From a checkpoint of a small transformer trained on Wikipedia: no biases in attention or MLP, 7496 steps.
Each number is 128 + 24 x the weight over its row's rms, rounded and kept within 0 to 255. Layers, rows and columns count from 0. Numbers have three digits each. The size before them is the row's rms in percent of the matrix's.

# layer 4 MLP down (transposed), 1024x384, rms 0.0231, rows 782-818, columns 0-127
106:165122108136156142072097111155157153126120141157127130131128089119108151109148102146155114164146116131175125184154118144090084167127122130157187080110104132154104146119128135152129159118170134119147087111150140121108139101139102124115114121134087121088082157114169133144112138124130093102122108104122099145093149115177141102108120145090069187102121144147098130157128122121128136124109
099:089173137142139109191163174093152116143135121125138111123146145118135095147103107143141110111169162124116123113170107102092171137100183176145126137140109144168147109140119144088124122109081116106149095122114139153154129123148124133152119148078086119112109124120130137125111105128137152126075140101179116141114130106148088156144175154114120182079102167147149161135159104148144172136119
101:075182103156137136144110131173080129123131134089141105139113100127137091121139145144169131117134104114131104162139125155076150154144139158153157173150133150110142099155133157096115111133122120151154145075131134078131144118137096127065123102159119135119150128128141137146097131133120127085067096137151092141095117131155124105082163128126128132163118175099149126096161110136105124117139
102:120123151087151173144159164108126186153112113093142164096055151132114075124072147122113100108149131159141118149162115125115109136130151107167126107104111139113168095115098114171150086139135120147125108163157146099131084072109156134092088133107146152144168085121124164156159117132154167147087185123126108142166113120151092056114174094155093136092101125127125138100156125134138143134139
096:132148125085171099104145088090104117102123086103119134146117112122140127113108091157127111114149132131096172164170103131109099146118151133128086135143111103128129132119103156092146128116142089135115128096114104148147114170146136127163152161116141119151114176113112109150182074139127095131124125147094130132129145095147122116095103155095096149168164134146158135106146108138145154122108
105:123112124134119106136112153109140141148130158150106155108144121120161112090138124147121146148188172126150138184151148149138166095135134133132154131128112141147106117138077141156065154127126139187113085134129154121161108120120159101125152123092137100074120103069087119155138129129102126157121117138155113118151134116108134160110112158057134100128153103152119124105139113157104163076142
107:096123081124140146137136130125117146122152119147145129121147098143126090144091121112165147161156131140132147141132157169142126099151139106125106148104153123134095098129126120137129123095130138095149147165099126092116123108098106143139087107162133158130119099131118134096131130112090108114148148090092122117152121148080157183161125135100101125175111171147105134167142157098153127101133
109:125134097157120165086088132132150120074100122106124106118145103150115161148108088140181165105172152094136114123124093102121091128112098145167103102142157114120101152172113110121155092169119162120149150121086131139134104113121122128151133145120122151109108169152173134139148127177091116154114110163121113121149142138099144103146147125152130133133097155153141157114147098161136165105136
095:089107126101154145142129099086129107119156135114108106121134079145166127114102112112088103083124150115156132090138123096129153120172203189154104156107110120095137160110124107146122106146115137113126150163138131146122169137129129101115142133113096163119132155127101171143170136174129131134116074127115138110139129135151108083130136149099144182154118158118083130128152127157104154126126
095:132121127128114118132140197124190121132125089083160148146161127139119126125094109106144142140125150126110118109132119119138138143173140154118161107112112096108123103112103138162164088164125105128131131112136101154122146149134137146118134128146111111091145138109108085153144109111114147112129119137125149129141137088137153147145146135130150151119109164155096136173167145126104116110116
106:159126117153077091130114117119112075114128155104123115134146105171148131142120153118158130164114127122142147121158191105117142107118130077094186105122134129105193088156147094145121139088152085134090144118098141146159136183115141126123113184177167154126104112144118103143142104165133113116143168105117128087165122098168080153094155080100129115113121099124115098140156146141138102116113
097:125151157099110148073120124144131126153127120115143145137178132180141151122134103100137125127140104148151130123145120101138122162081133143111126117109102125114118123147136155088161083138136160147112121055094097159118109143153127123168137103106149153109152168110139137105136138132107138134142150176108094147164111168121167107094134131140125115132089121161114133146087130151150124156117
100:105124076138095110106136148119118171120175140143139137152119126071129113142132139148083121145136122139109108172163089178119106154172096133092137121149122128157128133095122073138135103131134081149093137147179155123146087130168132112128135123159116089130126112123148136102144155117121124111089123091158151132134128138164146126133132146145117139083156125123160139180177124099149103139147
100:151125099159124103158137097120176128120126095123122117102133069103164101121145126170160127100143141116125133163140122105163129115141117134121105140096128130127114098104120127105085119126171110139159126163095158123093121109133087117152089129169154118131135121165153136162191180108109136132172125136101146146133124134124082128150131139118148132160155119090128121123132096101075104145121
099:162136125138126118049126168157125106142112106161133113106133116100157157114092141103151129147091153131164118096111124136133167119126131166074100132092144094132084104127121156151095133162107180108145112123131157140111109095102155139118154149119124107171135139139104123103130153113085101139160142135107144144105121165064122109123134099150139142084163109141131132157137143149164145139118
095:165145095133117137170130132142135141130124084117127173128117139127136124148156105133138103139075105138147140154133161110103110112099089108142109180148152134158126111167119120126189133174127160129075185111161117107096124142109111157104150142176143120130158139118095131094150154144118137092087100116156119121047114064126169101163105148121095160104108144091158164128169091103075122132082
097:161113158138154125115103113126129126123112140144137136151110170111114095138108113134109112092109103138138132147098153145127137137123124159110164082153148136120170122181125195194118104150128117087154165095167093100149114116128162122113164104142101164134127131121118142170072102154104109159099139170163139124160155093164105035128152141127123147116089143077149118136169072161169125157115
100:139120154110122125124154102119095104123151124089152123139124111131131136095173122128127104164137090123167133103120130108140106126132158094121127161131127116107147129151100121122119068135164130126146134116127171145097134163156111108092134134161092132152170073115134120132127134109121134129080122150114107113139137140170139109073187145089143098110082110142100123154146110172172112158125
107:110131141145121100146113100115108139123143146121144134125134131079087166088078162116136134149116134105124108157116108088125097132178155102147181121146161114136163122135151116113129138123160177148160150117115177111156169124139124121115156153122135130076160118112131085148107145112120124112139121136156097127135165119132089132179125122118148067151108155106115120142080146103134146153107
098:137081131141146098162136163123104100095145160144118133142108157115121116094115088123180126134109147154145138158083106129147134121104158127141123133175109156158144174128107106083107159166141090157144120149104141120118139129144138136130132132084166164098124096139091105138135126072128090090167091108130121127143119136170115177111121140119154141123152119133144117102122130152153158159133
103:118106149128101153153122154139154133113166154111089129097161178122146096156109132074110174129124097074149102116155113151098083139132149084134109133156161108126110106096122146124114136147104127162146127128102112131120151162163153162176117118114121099170155124129106143137162105122098096092123096113169116129076147121112079149178126203127128161117112136160139070148132153125102167141116
107:166140149106186105112117135107107128131120126117115138162111137146133123101164121120130125171098140121135126117111090130093128134121120155113135112118130123125127128102109138101147163139106135123158187165148102123124119133123199122093176123100150161101110153133091113135151144106138158142124094105154091149136117141141113171120139139150112158105171117143156167125120175079130139092160
098:091125094080108146113130126142115115081142140141125095142131141112131155153162171139150119112108161150162169169090144114135156110125134094163163169137109174126131141143126150121138186115113125126156098166126101103089147135130116116178107176104158127151138171089118118139127128144135108152141124121107108131136118149104115105114163103107126161125156097126118120125191125115134110166158
101:134079137138119125166130131085162157118079124107142182130122121124109117113091122111142151127177126105089147105146116125137124118098168176203158127119126084100151161124132114152131128088128110147102115132147139158130190146136132132108152116117120118100147114119165163149113137089150110155173152131101088130100107108156179117106169129134106143108141127103086142121140151174114103111093
105:176120134128168116153119114070134145107144144119134127131148108116145114153139174082130140140121169087152104114139149135125140091133168158097110101098135120158103126143140095099115127096061098118136101102132126107160157143093144130181054093135143139107141146102156138137125137130148133138136089143152106115189125091118126104163138165141137122135124115142099136104150127139139137113124
102:140148086149139127112157119154143156133110132149108122114151147134114129144128106132142141113130138174130092140124105151066130155104116191123139130160139102109127105108178155075134130174141139140101154140128115135110072146128098184103161114082138114154127096111127122148153091149112175146160101147110124131151142133129147108125141058147121154100170121163140100159105147116144157169085
101:092135113158164121174128101089108142113117145105169131171142135142123130154110150111157107141116106131133099116126183152124114139106132121128138139131135122123181117092157173120174125129099120122111122146128170085126148112079133159119118121141123148115172128135076165164079161131139143129138149112154150130107170120135125066140168083101127123110122152098160163137142149162117126104096
100:176133128126117112123125161116149163164152152167109090120154151135137140066159133137143110111109171115145186123122131128123133111148131161099136130118109136128152119118125086103162166138140145134116125123132121170162161097129145142114104154096128130151093116105121111100090157145118104115144121112149153134108106080085136163093115107082104121129118128080152108113123125132109148115144
101:118115135101159158098106089155145113093114125122118112109131129106146138119164102139113106115142104149137119145141098144165094119107129149142112119109129103109127122127160111148149154178127138157132135104138098143152159147137126147119154122129099090096129135126167152129120092136154153122129112132099148123123170119157170145122132118132091130123159141135098108126152089122146147114119
098:128135142145158137110093126144128142154160147105122107116152145100112139119114126089106160096137116123133117102179096138153154085127059098088127135117172106123122130131114127131151126124118126138096163123118165162165155150178130136148093136119061151096167169126146096127167123120177107149135133136120144106107116090107149118142172118169126124135122150120128131155154134069144137088082
100:149110145167132118142116096133097125134137130171110181083146111144112158097114098144141123133164172135154140095069117175130117128110103126122127150136108122152096096108116135141124108144108097118103107136116136156146138137085112138139101171140152122123109141085105149122124153123088119168158113138124131101144146124126123161165151129125152116145117152154129143102104169132129136104143
096:153127107148116140154122151124122178122155165147139130124112120129169142123113112128127132157157087091145127122136114162115130051079145105152151120137150105144127094134140160133162147108170130150173109117116104113131134106159076151124170098084117145085147173108113113125120127121120110133121131112153138073114158107134131111134178174082151165153071156122087126126150140120163134116127
099:156113154139132122092091084087134146133092111124138179142097114119084129088146117138111091079134145154174131139134084116137115124092123149156137119128129094156105091170139153106107112166153160099073129084129192084083150077157119090148125134115125097141093107115104123097095117144111124140118133106118120154120139145136088131138133095149115100144140169155139137112111140153127098142088
098:104113163126157155141155125115175147119160124142102123154128098159146157120165130082131140083138126156148109074130103157151157142100119120109101102091160136112142160133140134140112123101153113105110116147139128127125116149145132090124146143098097117098159110105093119117124115115131132117116149119156153109147132146135105122143099098119153125112141118111165126115090164113146129129147
105:089158128124104174129078143158128108118143125148147121142127177162146087146159154134144141088129118129164100127093118107133109072093134138096127198088129133117141134117151130144150124143102131144148093141153127149119107126127118089139121124089175156109114169122152114131090170072075121082129122121161136142127140131154102155134129125139133101192108129066104147120119129108062120119116
097:121149127136118152123168144140095103123138125125104122147111191098120098145166147122159119120116122129113159110177145141132123196165075125121113123091130114128092114127124140121115126131105133133112134142121123115102090131167126127112131105144169152168144158075122128140115118120115173155154132104133142135125099167178121132133141158111109145105139131091184148119149135111113086161124
105:139115116126104139125152132161150127098125081140116148157132159153102155109153134077126122089136130145139151143108149094149097105158120120116106126109116166131151113146080121164131120114138115091147111131101104160132147120142105149160111122153140110056140105122129135162135159121161176129159122107150133110156110092096097134138154136147125095141127124164118123125154084143121113108148
# layer 4 MLP gate, 1024x384, rms 0.0289, rows 783-818, columns 0-127
100:100096147128132118101146123141120130139117153116151114116138146085095113122130112122125205128126141142135164145140113117155158111192135129137117147123133084139146113155165140127143111130085116152080125182145149153095113122121137150120090132104145102145128117132110158142122154101111129102140154129144157125161112144136124151125093165138153143132123127134160100117152085127167148114159
105:136126155125115117174141151151133127144172108114143134152135121127073101115147129156137147109145142113105101177066099157180076143165105131096113107117141135109144107113137113105152126148080123117103113105144097152161123164134130134118129103127146149118145114153164091132114087116121167124193082128115142121126133139139132156096112120142147111136150159077102075165162121107110113171122
100:127095136153164113105135150128145175095115129185125124129112090082115147123127138110118132113147135161144101152122155138117135122145115125156141128115104110137139135139129148122143117098109103149094114154110104119116111104109111163112133157148162174126135098164108111157136136141091149081130140080111133091088162150189099150125141142123126100115122140131114075121092168109117178125124
096:139134129131157132112131114146126102123120149157111083101156138096150131130100128156091131089147107206164130198094129077099115115157141124138125135139170180130129131126126136109147178095139113115160101137086136126136121107098115141151077146108138159088134120166128101116166167154101080108127149094146136138099150155132148129110089109098110091097139088158105135135093144117119146097104
107:118126181142144172140103161127133110149144135108138132115138120157105121126175102119133146108128155114148177115097108102098165173107118183078114115112157152136116131144130125145112103120134136138138111146125152128115131121101067118131157155110117112134185147114072072152135146124152133110098164134108146156115113139160117087137142128115159097113193129137083145161099136141128174118146
107:163137099126117151148112133098091127122119162086164128100112120091165091096121155136119153092133131175122145124123120120080090125133140164098139144129129127133117132120085109136110118140118160152107097107132131102103163145176143095136139156118132139147117100129125132130107166108164150176134157104120088128163102122106104132129140121133181114165175128055147165118128090117133154161114
103:130170146133129150121121118109103127096138125135115139091142133089116131123134096185136153128168152105118099181070151099107143096113132150101124085120113087127135121133133132150124119126124155145161113097154110142123131130166125125164125162123117153109133133143172138135157102144145109135123123135102109121164074123137138079156112150147122161123129150149083133116167173150183104146134
098:098110153174160095127102082120124143169146132137098139111127133101112122160111138139117132173122136180076130096094189132144144140132127089160098104133149162111104096139157102092161137158122128110142137181166123132096162154104153140140134102113142122122143114133143141112165116130091122158150132179116126081161112105117096140167134145132091152118151165106141105117148148118118095139137
095:147180144167110108093143174124161157136118135114134127149114102131103150116131104112104147133146117116131103091167121162140164166155096127116149102091130092101157130099148124157166135146091121167110137136157108076131133103138128143131118104121204102127117113143109097126105104119156109146133122138131122106142127104148162117139106164135131166126116162087151156111151119086140112150160
105:138148109103137138180179148078143096088164178141146091157178119105100167076148128138143167082132133125135163124114140108125148093100123140078112110094136171156134103116101137096084123112087129141159109151141144123158107128121157108125128156116099161105101130134143111134179152102096150123135132149087177143132157152145134108132152068153169146113158118138141113069156094105108127155157
099:115130126122116121137157069152147098147166146167156113122129116119155160134129110150093137114110159077112128152118149127129139183139069138134138105080139121181163138123123139173130163130132118151135105143112112078097120120157183119185119108125129159113102147146112129110141115129141110181113131100130127144118156161123130123130151105124126164094084134133127136153168122082123132094114
099:104155117143146181128123094087112102100177128155094117118140154132107114109137141117091135105174114139092133145152127140089101169182130126117125120121131087123126127059100134093143078101127164134123146116146101095145148143134157105107130167129150169133134090164150139089162122132100149135120123097138150119107123154193133130096046120144126100102098131108146116102119119151113099131115
100:149140143163123112156114108122162144112091150130137114140157181119123123086145108136161079118122148100078116165139123155145126117148121141114160118125106068119116097106127119197132127134160101186124112089138099086124143144100105077136163133130112136125101118146125171108157175119129139135139117120095142166076186123100106157156133128130142133105136106108141145100138090094116147117183
103:119140178155143101146144147108147121121146164124127140136134113145142098150107133153123148129146105098109123168154106170111098140145090086137162087110121153130171144104166141134150157104107123125151130120110121106144125159131142152129120134138154167135135103176143104093112103108156102090150094171143148129097164141125114127117155121125112143107127177125130077119103107119140127128152
092:119105118104099165132131131099109123093174163116074164106109086108164136115107097101151147121099175099077113092121175107115103092132160127152158115127148116139104135134133133151152142143166143132082092085140166118113124095114159143103135111141139131120160171125118116131152187119109117121065094127145101143134125140107095152153129125115107156146091113132147108124132137103151098091112
097:138166133131118099129119141080154088144153140102142133134065143136104122093121147161203145157116169144143109129134063113168108140106100146092159110116094119151129123130110089143104139114122125151099085149128142168134165180089128140090109105086126109156100137144119131122151130123156130120156119106076120112162104130104128170147119122161106118125135125129116120101093124139106148135133
110:114162140160159105143090167147141125136131123140068103132107091129056123151118117105129157091140178121122113139136139127098142154165094138111097099155166128124160106101119109144156146127116138092163136102132147145139129154115130120131127182115138096165072169145109085100155100114108130125184157106140121122132168145110118174130099140118136118123112162106121136089145151117143134139116
108:127107133109135099151181142104141127120177119114128117114153137145134135127147081082160123102153120142150123102091143086107105097144077122128142163121098113105141116127102127170108146122167118163102143126138165120117161112161139151100135162154156165135126135142121158139143123158144087136102117118077153081152126146143156114148155150149110136116167171088128101130110089154136138167110
099:094130097120160135143133126101108105149094116132134161092153161114121171131152169113118102124135132142116080108153104122149110169068141152123139106154142155165157116157122115154104137135127102182101111110147183065090111140166144149150109121129127114149086121126149088151109138115128115139127130152107115143102139136123096103106141150116147119141112144106120105098119156144116127130127
097:110157099131146143133129133136154121097148145127141124112106167172133130116134145108096153144140151103141080122128141111130112142147138131119121116142145126136130142112091141149128153105100154138110120152117107128123126147143170153141139120089142124072144128154131159144115146156151107132161132090079099147172108104146163102131102118150122143067136127146156114157134125177128128108144
106:131109124120105083123165131106136115096118121153107098133144154136162143119145120167081089154142186126131137154127113139136150176143062121118142139126091144120099120134171090180097137123131138121127129112144125122128150121132143176152118137133156072103137086129145132158137106140153087168140157144108088100152093131133137154146115146136130120144105125150144143134180134104143110127106
092:134092127143163142117156118087174127146081127096171107152115138143080145129114128101119167116145103082181129089117127132124090156137084141126124157098117091111117086110144131111151157108124115142083106103114154139167160146084116137106083124163120120112091104145134090115130110107110155140153142143125098152085112128147162161170118137161145116099128129132134151108113149138160130101109
099:143123150111130156126116120102122089093144166147123142151097100113126134157132118179091160129137156117078121122143120109094150164105102163149103134121129117152128113124124106180110106152140141204119128117142154141150143145164127135098116134127116138101113098104143114070098131129148128152133101124108142143122150091180144117097104072121134143083135133155123150123098133139155119119117
097:107147143148123118138165102122139163142142133131083142168149130141149116126108094131141128105116130134121152115090133132104178135168172133143076146134136123080161099136111123112179101173129145159078133124137096086070098137144165157186083127161127119165128156136174165075118180087118157167145130157105138129080166120135080144110105169132140129119127122170147154083126097124121137163126
101:137136142122123169118130173152101107109149111136147124149140140138151087073143118111128132133142144128118119128127115119124129164205140075159159107116052104120125136122148153124108173130107150137104110145146128131124140150131136120146133155120155117110120107141125095100124136159137136149161178090117106134125121152169116153097123119126145088106125092104165135080125139132143107157102
106:176144141130110111112100149155141132101086131174107149129134175129128138125166148139144152134101142176122152131169124100135175166145101165129110109143144108169098082086143113102096122160147166137122083114104112162129107175141124118144100132102157101136081114169164110120148133115134120116166108148133139118087116105128141116087125144142123117136117130155151090124130160117127101100113
098:155162164162113153091119122096160137140131136152108118140115088117091153133122121077116131131194134134127139120129139134103133131119146116076098108087161113098130114070108108124120139171123147194132137118123147096128170131147109136141144095111124106158127121113129132135127154066098133098165152159139142117120091094133105170146118167085136131110130169140155130111122167148069127162133
106:135108138087171186148131124101099121080149113157101128126133136177097108136127152109117129143124137122068134156106110122142140120136115141147132141061109129118100110121095134102090142150146138151097144145137176096140138163096161119111078118097118158192105099093128126167131150124123124146136127138116140126107120126121087152122104117167128119141131197128122140156087105104152143124106
097:120070131143108137154124159073127114132103123122135154152114145134138097102134110130161121164129135075084109127137113167151188128083193076138168144095128132127129148137136157131082128150134087120156087170142083095160159124124127136160133126136117129099106116139118168110130121104131110117177124117150145133129120089153130119119168191133121137130130103110145119099144142104116112146158
098:146096093132114138111131139139116163172118140094136103131142137133135160158099154125134085113063134124122131148105099124112117124093145144167130075147105132131111104138156130146073100179129158137094097102090148102147080075177128146115101121156097115113137100112140133120104092112150130145111174144164132136162172158140151108129168106162132149139114096141103083129144096079142149105152
095:155116146134121174119141110152156190130104129118110112148159104147100147127101105115079102139127130099131154161143116132147163138126083101161131168172151127111150136141139127155156158088160144076137155132118151101138118134141099167088091125102138104131140138137112104098120161087090133095130124173144150091122147110157115118132145152147140160112117162155144083107106137150167125113146
100:103089117128129153125145082128120146147098096106177106134147107106104173084165119127133111142123139137134105157149119131157171128092103110147130110125127148113130115143152143121089110161138102160129121097112155152106115125127151066117147161140125111147088142097166122105123113082129110108113121094165158110111138168142102135146162147149118120101156104137105135131147140126136142102127
104:132072086146126097176146113125108133081121141108122138126140162080122100111122106133131125120148133099121144144121087128149131133184116130155080109141111162147136148128144143101145150132119102145126110146145134143088113166164166150089088113112138108142155154151086136089096138131173136155126119140059105152145137150149142120102125146160121096105111131106128142124123061113087142137101
110:177150120169141156131109118164135130102138170152130138120126120127061147079145106141126154166187128124113127122111107130109116186130140109108126130120104141138096143067111138109107142156142150149089154139117110115114107139144165174113137147141119138111108104130148130111151151100109122131162134153101118071130148110140141125132089074166132105145116134110166112127128166158137138152145
097:119132173113121150127105132128086079113146129137122136126109176132093127149109151120125144106134149156096141121144079125083171145107122141108114105131145139158143120130115148122128131092099147167146118167110129095135098128139114121113073153119142139121146141143103110150141095133111119196149169097138135117166141102157159161131126128157128119145135116117151134123145128120110136158131
109:108146110148159130142121137134101099128125166114110149119147160129127092125121144123136120128154097113124154146093094134116146095127133102140123153154205108135162052096144114181142153108096143125120101149073149128080123133090182121142117114151139136122141142170082162133121146119109156110164141135109123162106128127141138106137109116149145109175157144096114157126111114093142142103117
# layer 4 MLP up, 1024x384, rms 0.0273, rows 783-818, columns 0-127
096:103138122122148133100099153148128168104118110156144145154146131158135119172154108156149132144106156090109143084146061140133102085107085119112139105176098104106107166156127089138155136104132081132141113149091175188128139157136096123128090164134109107090128162096118114159188120121094131103104120119089075116167154115152151176114140145151113140127113150135092104143150152127131108154096
103:133132080135091119141132155142095096113139120115145124133134146108141101120131129168163122151131138107122117116101136106200109120136118107160177116130085108084168137089117130124173103128064114090123109103170102131123096120129122120084164117084144133114150093167191124156186099169074136113120139199126167149119108142114171137133133115144133130159122134113087139130144116116118078107122
099:116115132120145159167160143115086123102132134128078103123136138101157117111133118155099086116116146126142168134136130134128085106122114120142118118118089157114123129163107154118159117114126103158127108101121069109166130157052101149150120115171143137124125123087133139126131149135144149072145102129134135154147170131145107123121176132138105145132135105123160148103136131134127118132171
095:152136106148112163112165149120129146152113102118142148131108126134108161129172138159123093162136115099060119125129147194131155145147119120158157122147136088127134111176130128110153144108121112130126145142088163079137116138101124160089146096141100095159131117115111160089104124115101145077147175139121143152127135106079126126126116180170185091110100179098136144147147118110139104122161
103:109132102151145092109086126133091121116152163104124094102147137136121084164114146143101087122117156093084167151149133100090130094115115131129170143157102176130106130165115115115124153138133079126152137101110091082129123175138158133147155116141125167097096116116158125132154157148127162134108106147150104099099117174107130132075095100117140125128153101130106121124139127164120142095165
107:084099135147083148109098115141190122110108157133125127145103132117125136159127104113142132126121067113111111153162149144136140125125160089150118127139147103138160151133091146094138147111113123151113110137137114113124094121119155117138135154158122108111180140095119109099143112118091094144148160184197114158119141137140120101135128155111133107129100103099136130116171143142085106128112
109:180165142139099129113170142093061177132137095142147116082139178115146141148111134164172154117133120169095158138153170146168146147138110116134171105110108113145188132142122143125151133103111137173123136103133111161140137131112184139083111140150116145135096134122175114129116118131155132136084142116135128075135126138151088089106112132140137138162118089125144138109149127137078134150145
096:128131143167113100154128146145138155108155122118116111139144101139150165147176147174136154096107147133071141130120130104128141148137096136128110107126122159098141122095153123116130125137152142128141144123134111118128145127131112128128102135147125111135135088143147096159164118157157094154168142136115159116127153094146085165105080134153130103151130134114132107052124146097143098113103
095:098126119127115128142117137122160085107100126183101197084180151105093113114110151159154070182093141100078166140123095095124116098129171147115101116116112208118099103133116116087148157139159134111175112124109115176130145101151123123165106136168088133104130136136135127125144174116112152123168129147112134161131189132125150161130105140123156178109110131108143157123113114099089131152122
106:110116122120110138111114101128156096151154082136129117126146108168104166126143115098153119136148120165127142161156159137097090164141121112116191088118099102139169183135113124133112132116133090144159172145089117129127098162136110163145076099122143126096153127134101145124133096129122085123083124195129167089078130200133128143157133132142167105157130149161097114105150104138145163131149
101:155177116120127144129156087133136144137152107140183106126121131154124131141122090117106167101146131117144140177101141106123158123145124150173151154098104125122138168142143195103102127163096125126104133136082081123173139134154168105098166108130138151125113131132127146094139091135072142127133138121172143097105158136082150113142083119093136111133101104114094078139101127150139125137118
099:117122173137156116126125125112122125154142135093073133108135100141120155092112153127096154105140157158139156167138139163167110120117136143125135141107145169148108130139168139137130129155170151159138093117129121120099139125123102084172131176134117101150112153107128119125120136112133157138116121095145149155077110118131148124107108101156133161142136112148141105130108111163105118135119
097:139135108091132104073133100111109135144132116095107159140118129111146147123115114110119172111118097107157106097084148116152138152124126109154105161132137144121183130145109131096100146114093140098118142164122136205131101127115166165136074135112168103157155135147162065159099085140128186119137129094157123094174147131153137124099108135155158123173142145126117127166120129154115097120077
102:162137145094122095124145128141125076126137159116116134157137141128122129121110090129101161154115130103150117141167142172144137164123120096150114113141104095113131149125120107134095151150116128124123076128104142163128098110124137128136138141170132112126093111147075142149154135105080104146164137140175132133138147133137115137116149106133153147122138142158121139124159134154109119106119
097:130118146137101151110093154090138117136125177184115139133120136103145127102115151121119140121147118149095150114131137121174114135136137155121164136156132139127135126149145070083084121125121127146132095134083180123122127112082107123166105102059141129131095131159144100141119130125158130134149136145130089068130136171138111160150117124166134144104147168148116086065166161133146114132166
094:150172114120135072106087130113139153134077134093127097146123101106147098153115129143179071134133138106151137146136128122161091126093151174153176125160141143116141124160127093162116146091129126126151128082144108112149119117119139145133117112115138118151076150123111155128103113089157115130148087143148118105119092138155130142144125167104122130137154151120123099125085123128134161123125
097:150158092136128173131098140122119093107101112126128109116155148147116101122137131151136112165145143129131149119162114149171170088139168150127096142146081091102131112099121084083139114121119099162158121145109125082162117149084140101145167164153073127117095112149155123138164152115111122113093130150119099187135113116132154117132122117106150139149125141147144111133123157129146096076124
104:102147140145175120126139147107083129120153133156110141139128120113151121148124116162149151167117115137149132133093110125140150086109105091158093145074162142212154094173111122096111105131115089126132103173095127174193138115118094094125139110095104110154153127114119112153094179155116074120155101143163102141138112140099103114133145158110149145163161137111081124167150113108126125122123
101:192139147119090157154148138135122114087162150099128130177143130104103097115144157129116135172116141090108096103081187136092082123106117140141088134123100132119105094147132112161085089102115091141092138113132120153147162130134124121101110135163104124165169114118088108121155103128138094142151100123119094135141171135121146138154121118146115084138176154120168158137083123135161098136102
101:091132091090075105156118116128149155118138105098110090107145128127091147117127136139137124144133162168090092113121159054131101161143132129108108194131115099110154142124129145102152130082112140063105093093125175135141097101150137087168163161174106098122138126112128117145129161109122113106109081108084115135115102104099122122139118124138105103143139092122119133151108156147118130114090
104:140129136096131101158132140159112138096119119104126160144139126148156129165125107108177128141163137146133129183113135155125132093105128137084091119098118162134104077096126143124141110111161158109150110123150151111117166111162111122113100124138123109128106168125108076148134108104109105099128134127128117145136119125089171117167128135141164094134093093134089136161127116126134138114095
098:163143086159124136086142135129108112135124121103173132157117148166101128129108109102124154150136137112108101138175119123173135133132108091116125145135118090168138103124116095150111172099149070135142129098154130136138159148105111138138137190131103149132163116103111152119149149129113128142102139118142110139089103133120101088085116119087170125116102137139137133118114112159140112098116
100:103078171114140091129105136150081136148145147117123091090127105145122105121126085171127135185122145131110153164129136149155107178097133147170108128121135100101118113178142122138101156164162115108144111114141157155163116113167138135174139116124132114169104133156149113146159122117135138140082128136136169097132140124120161139146124136114151143085077162138101113139147118089127110150175
103:091109148086115105131137142119106171129098128108134111126125117149119152100116132136131176173199122164122091084132154101112094124106122104150120124126152145062113088147151092120085124144140133119184130132148133132177198155164160153107104165108168105114119142129147186109141141109138105110121123103126130130154117144155142158132166158091116155153112114148110098143145107157134178157109
103:098150102101085089130139124118136145143135129099096142165125067145146159142144135108137161125100142127084107125160199184128099121134137162125093118139151133142148132108123100109139118093166121107140140139110156124133077131090088165135136127121112128117163147115089109092140142097161176108113112160128123148162141159119107137102118111124092180135104114111148172153094118148140132120134
101:142137128148110086126126109125135130121123128097135098108146168103137136094145078149131138202101134124129119109159161136129137125100136077113117123147132142183123148158111129113124143136154203147169091122138132106126103163107092059130131172146121060155113132134148127127150114098122116092153133138096158127118134168104133183171119145171146143128112188117147154126157117173129125123103
099:108101158089153175111143109158152110139142107057124143132152122088119097136102120105094111154126072124146128100112123157097138126101130127164102158106102095154127140147104141135145111115107159152105137081102121167134123164140121124089108137145105114152159144088135129126104135092143135119122129123106146161133103142155097100149110127147148148121115138126130101112132104090170120144151
102:139126120134141113134119108132152108158116100106125090113126134160119151152119119130158145151140122103121137093067140135104094138146111108154083170129144089109142141161091136103092186128137148098172146146104146124143177133130085095134157132088125102123129142095120164146108063073098094093123112167092122173152163129124147085137094096132151154148148090118087132161133111151102124148122
100:063133088102147151113123127136137092141129144148087103116163105117164130125148146151149101149130160116123057164156110141140136136098121148160148158153105157101154150130142183163134109139136151094147159120173130116120124104083127144166105132119103120117121090153115112104166104147048116173126131089069144122139122135173107145098112130105150114130155146117107111105121115088119117147098
098:104137124101147154105117112134135137153120110108149125120178152091148114143104125146172131134101121131115095148194096126133106103129179132136108115101126138086127141116137109111135115139164104153121111109149123154098159121136079117130122111111144102137164139135139120108148114145130125092104084047091112147093098098137073112133134136090069094106087138116119140130140134145112138145097
095:166177141106118123121128097126151122142128154114087173151150150104128114148115123135128168072119133122124138137113152119119172121140113153099088146160105102119124144139108097113144105167105107149114105139148184128163161135122145164085139144156114112173109118089145101140131146105116167129120151118114117127131125109146141078118107121162110119156130119119127138123135135142100102101127
101:107118151143121132140135116101147119107130156105122140137145108139116071105133183142157095120152093123131137118133111079141090136126153161139146132122160093172123098098112152136175116141153148124108128131135143072127140109136156131144116113141169120104126128119119130158193097154186110101075138115124122149173086125079159134104147133113109140125163166132104153133137125160132124143156
096:116122141131112179150104099112144113090105063113137126121149132116132106099157111146129126152122087110134142156152125106089084148154155149143106113122116105123185145130113104178133134168079190129143144109132111096112151123113180129159134149101129127143131116107129163097156123116107128109109118135092116123138096089096133098135147158111160125150116134111141134127103138158156120090114
104:154145167142121158145128116151108152145097111138109118083166109136159146156115120123119117154169097100165129145120129114120081131101145151138152113127126170145146100126099119128115107119169116131135063131102140136121091050114141106123085152099159113110154143156117133127103085142112108110157117092088217119095123141114149090122125068085170138136167100166146118116160089130149121101139
099:087162113145180158106112143122105067135141109125124123087164165144103161119141160109110134154152158122128137149146114109117167144130138157126163116069102174173150125125103115062170102116114129087133159087090137102131148139122117126142126147133140134108113133131118102172124129158090137136115154155124136120145121116152098165129138155142151117160163041119161101135141119117149143141106
103:153111097154135099122070148112130093121132144139145157130133150088123119069145117133119155110189127145135115101140150156125110112135119103140176155124113131115113130154159112113165124128211120177130125150151103169080104154120160087151170163132120123122123132179106111108116131128125143134109153127134092144114147128112103180106139136095137093130087114138122141127180113130150141183118